Part of a small language model's weights.
Architecture: biases, tied embeddings.
Training: a variant of SOAP for these matrices, 120M tokens, 3653 steps.
Each number is 128 + 24 x the weight over its row's rms, rounded and kept within 0 to 255. Layers, rows and columns count from 0. Numbers have three digits each. The size before them is the row's rms in percent of the matrix's.

# layer 7 attention value, 64x64, rms 0.237, rows 21-63, columns 0-63
076:119135150140135112137108133081108125120126124111135132114140139135118086148134142153167125146133110067115089087173119108144150175111084129110118159147126145107115128150096125106106180172159162
089:119083173130126099118127147103138068136142142169115140143145120162128098148157095131173120111178102113169113129106104149167123144135102082139141137116115101107126105131113108145084141117126110
075:133084105097128160093131109143141177131091115125098141128117126155121166160099083140114145155098141118105127159131159147127123100128112128134176102156091134115138071102135141112137123171138160
069:099122132136129149140143085092142123149139096166137148147114141139155140143104121145131117113123169079105137139115125129175131139127094103124187135113110109089126080064147179119128126147128133
087:142116141099137120139140142097099117123115095171113121137075115159144181126086189129126137138138124116162169099123173132107106102096104088146117129167132155155143122103109107110118119110125127
084:129142108145104119141139129090161154101152124100126125155127100108101126113134152144059086094124135106086111136110164124093159121106114125105125170173160129083141147105127143124121116161159136
067:083154162121109085116128134152159144112120086116110167111130134156131176127153136134154117149131128123138120145159163141121123120121086152146169161150078158162165151108148113111137136166106102
067:116115134052141153105130111139118169123147108134083154166122096111149148110120169136141090141127099110128171094133148136109130126111103131124128122059110126107119128125101151147125132155114083
087:128120133156100101160158142100142145088166134137142165126101138114158116120127136080143144124143133170173155140098145134102134112119200154178134141139113108135108121129142132120149078157136107
082:148137158115143089096178119098132151142122188128122150141140148145139130147128132100108123123089143149149146113167153114132159118093147141113112113094113091106130137134101120112104182159118186
088:182172109153136131130165093143117108120143118130135109109153184117108155092152176109122106101148119131135129133104111137144119110107139157107074151129160146100154105123152139119150107072130138
135:123075121092073116107121108093142106154163146134151155150159121140114068166105126164136127086163138122146146164121121155133107130151133166116106112105133096096114126119103102127123110154124131
092:138115136128093111132108060124125099147142132099132158126131163143122108097160148118136114088126177132098087138124148130111133088121074112132130165129166152134122157170093136101149133136143156
133:119164097140106082137107093173156145114123123123111133103110144144115119109163132103112116103085137141143126096127173153142101150124123162145157151124132154131122129145062118089122167091119158
123:103138140092129134167145130151146181152099173114154095129109089138112115159089100187100161112141183111117152164132128127113134147135141116136131120173116129120088159109140122124142113124139140
087:139162124142113112136139145127093132128123145131136113172151117152147158097126137100140112134057108135163080071168125122125161125130157098127115135119115079108124121170120175128110153110121148
112:092110140132135121153129147155119155133111120179132056115099137106189115159108131121113163145084149118182159124131135097105120125126143121130126121174131118125151077148136113125124114145108104
109:127118123134127133098089190146151117088141124113122157099166135120095157149130098148161141091154084097114131161117109122145133146163134128110148123100114150133136100080169098138157093151134125
110:121118117107120111118134108176144093141145181141144096116157118137096052156079118143094124117113152124148106146092111137139093125136140136105064112136133124117137145159148112110121096115126111
125:143153129106145149109148114101101188159123131139126125127145110111098143121137124206123105163157110116138168129160142117129112082066122094122112095142105119115114156140121141121111142137090133
118:113078124107084132152096159176164103148138130134134138154133108103112149119107129151161132096134137108124116132089123139108140149156158104161163139087148080124110145073117116138149099099129114
117:109108138117178160094107125132100089135174138127087157157159114153088135171147130104139124122150119120048145115112135126142124145129096118118118134144165134118108094139146100123120162131147104
122:104134109100151132108093141177127099106133168152108080154168124161104147151107139147129110143084108092118137077157121135132125161130141127119111151129133162146155091148120089096124108157149123
118:146119143114110158118153157102101098151167125126156166168124121153121120121134083128179155093155117136106120158130126152168129120138137084132101119084122082147139170112154152140108143130094112
102:108136133127116197152154094144174148147150112099111096171098161116106124107146100087142139143138191133098155118115133072112148125099143134163114128124121107131098136110129130131117118137140127
099:109103134088151138093105165172119097117101141133093106191115117142112144146097122154149138135109089133171152099147121118152126164126154098113120127098114086124100113130155146151116102107132094
140:135147101114106168155164101128137175106141100137125084153133143120123135090137086118097128110086158144092134127099137118123132121149143132141094130120121093148189155111113158160130153110175127
122:107121134107161172134143147156157119140197105146150101165111133121111119120126156136118088135110110105120123102146171129149107146051143108157097140126115117138135127112136142123102114124079101
107:144158129068127153114112119128158158107146113091096121154135133105085132137101119166134124058124121135105129129168131106147121154098145118140126129083100095146087143087122164139147114112122124
114:114146175159182122136164136129134194090118118113126144083116096105113137150142085106130168151146151115110140182125142114140144128140107127116139116154113139099108127108171121135160141109105124
112:070130143130123116134158149121130179131104112128165126143109065129165138151119099125101147102076146121120148135151149146089163152176114112115155131152118137147110145097157092124132148108126129
113:116102073137093167153129117119109164167123107119127117169145157103118135117133110134108134093155155151094154156077121118111095115154155163132115109136130099128152123136106162174136163149153132
118:119114150111133135124108116128123126111137115166119096137164149125175141148120134117135129133073143072126103099154115077086144111126114115129114180125135112122184072130123105121161096153142119
110:123119157097137125080101116176143135135150092145111166112140152117152101156136127143131127062093102125168121113136160101140096118093092106110126160108118104127117117139156143148136117083108100
113:127114130138138111136092140188135091118120139136113132085090163105129111123127091122168174092129136131166119164110133117168097123128138087126125145079120108142139153127157148124148101101088100
118:106155101141139105087123095102103152169092144143126144100138134118160110146134128159106122113092119145185162125178137117121110089120105118082112117148107167150119153177150135128112149135114132
106:096145089157133137092126123143165142108149122105141153133156134093105134117124103107123125087096127152114135153136136151139138157180154166102106122065111156174125175104163142141149129123129115
117:131099166119123140146128134196165118094122126120104076131093153124097118139124133111146149161174144154157177145101136137146116156119154155146154111112141127136115111142118086101146080146123133
123:143129113116092121169123106107124184155098111085152136136129145124129132125129135168084122053153156137109108167126138121101099114116125147139153148148112112119126135129102161143172142127138179
121:186145167070080143132128162132115120125094097096121134154123121160127151137112114158143143074166096147105118125123100137125124140123126096146178136098124093165126133104127117123143113108139148
116:080113099154131134104082151127099129168097093118115155120102152114169156120158136115123123100105090141151145089127142089101124112113099106106155124163118149131091090139153140158103155127133115
146:104123146107122157088129101127130146211128099147131159168131125126184130160129148130121113120115127139148163074154142108086123124090117127127143138124127094145084121137136110133102145105098114
146:142158149154138100107135119139101161130092087131092140122118137111162116139138132073118142141113114175175126107127134099138103130116129161122138120132121090105105099173124163146122169075094115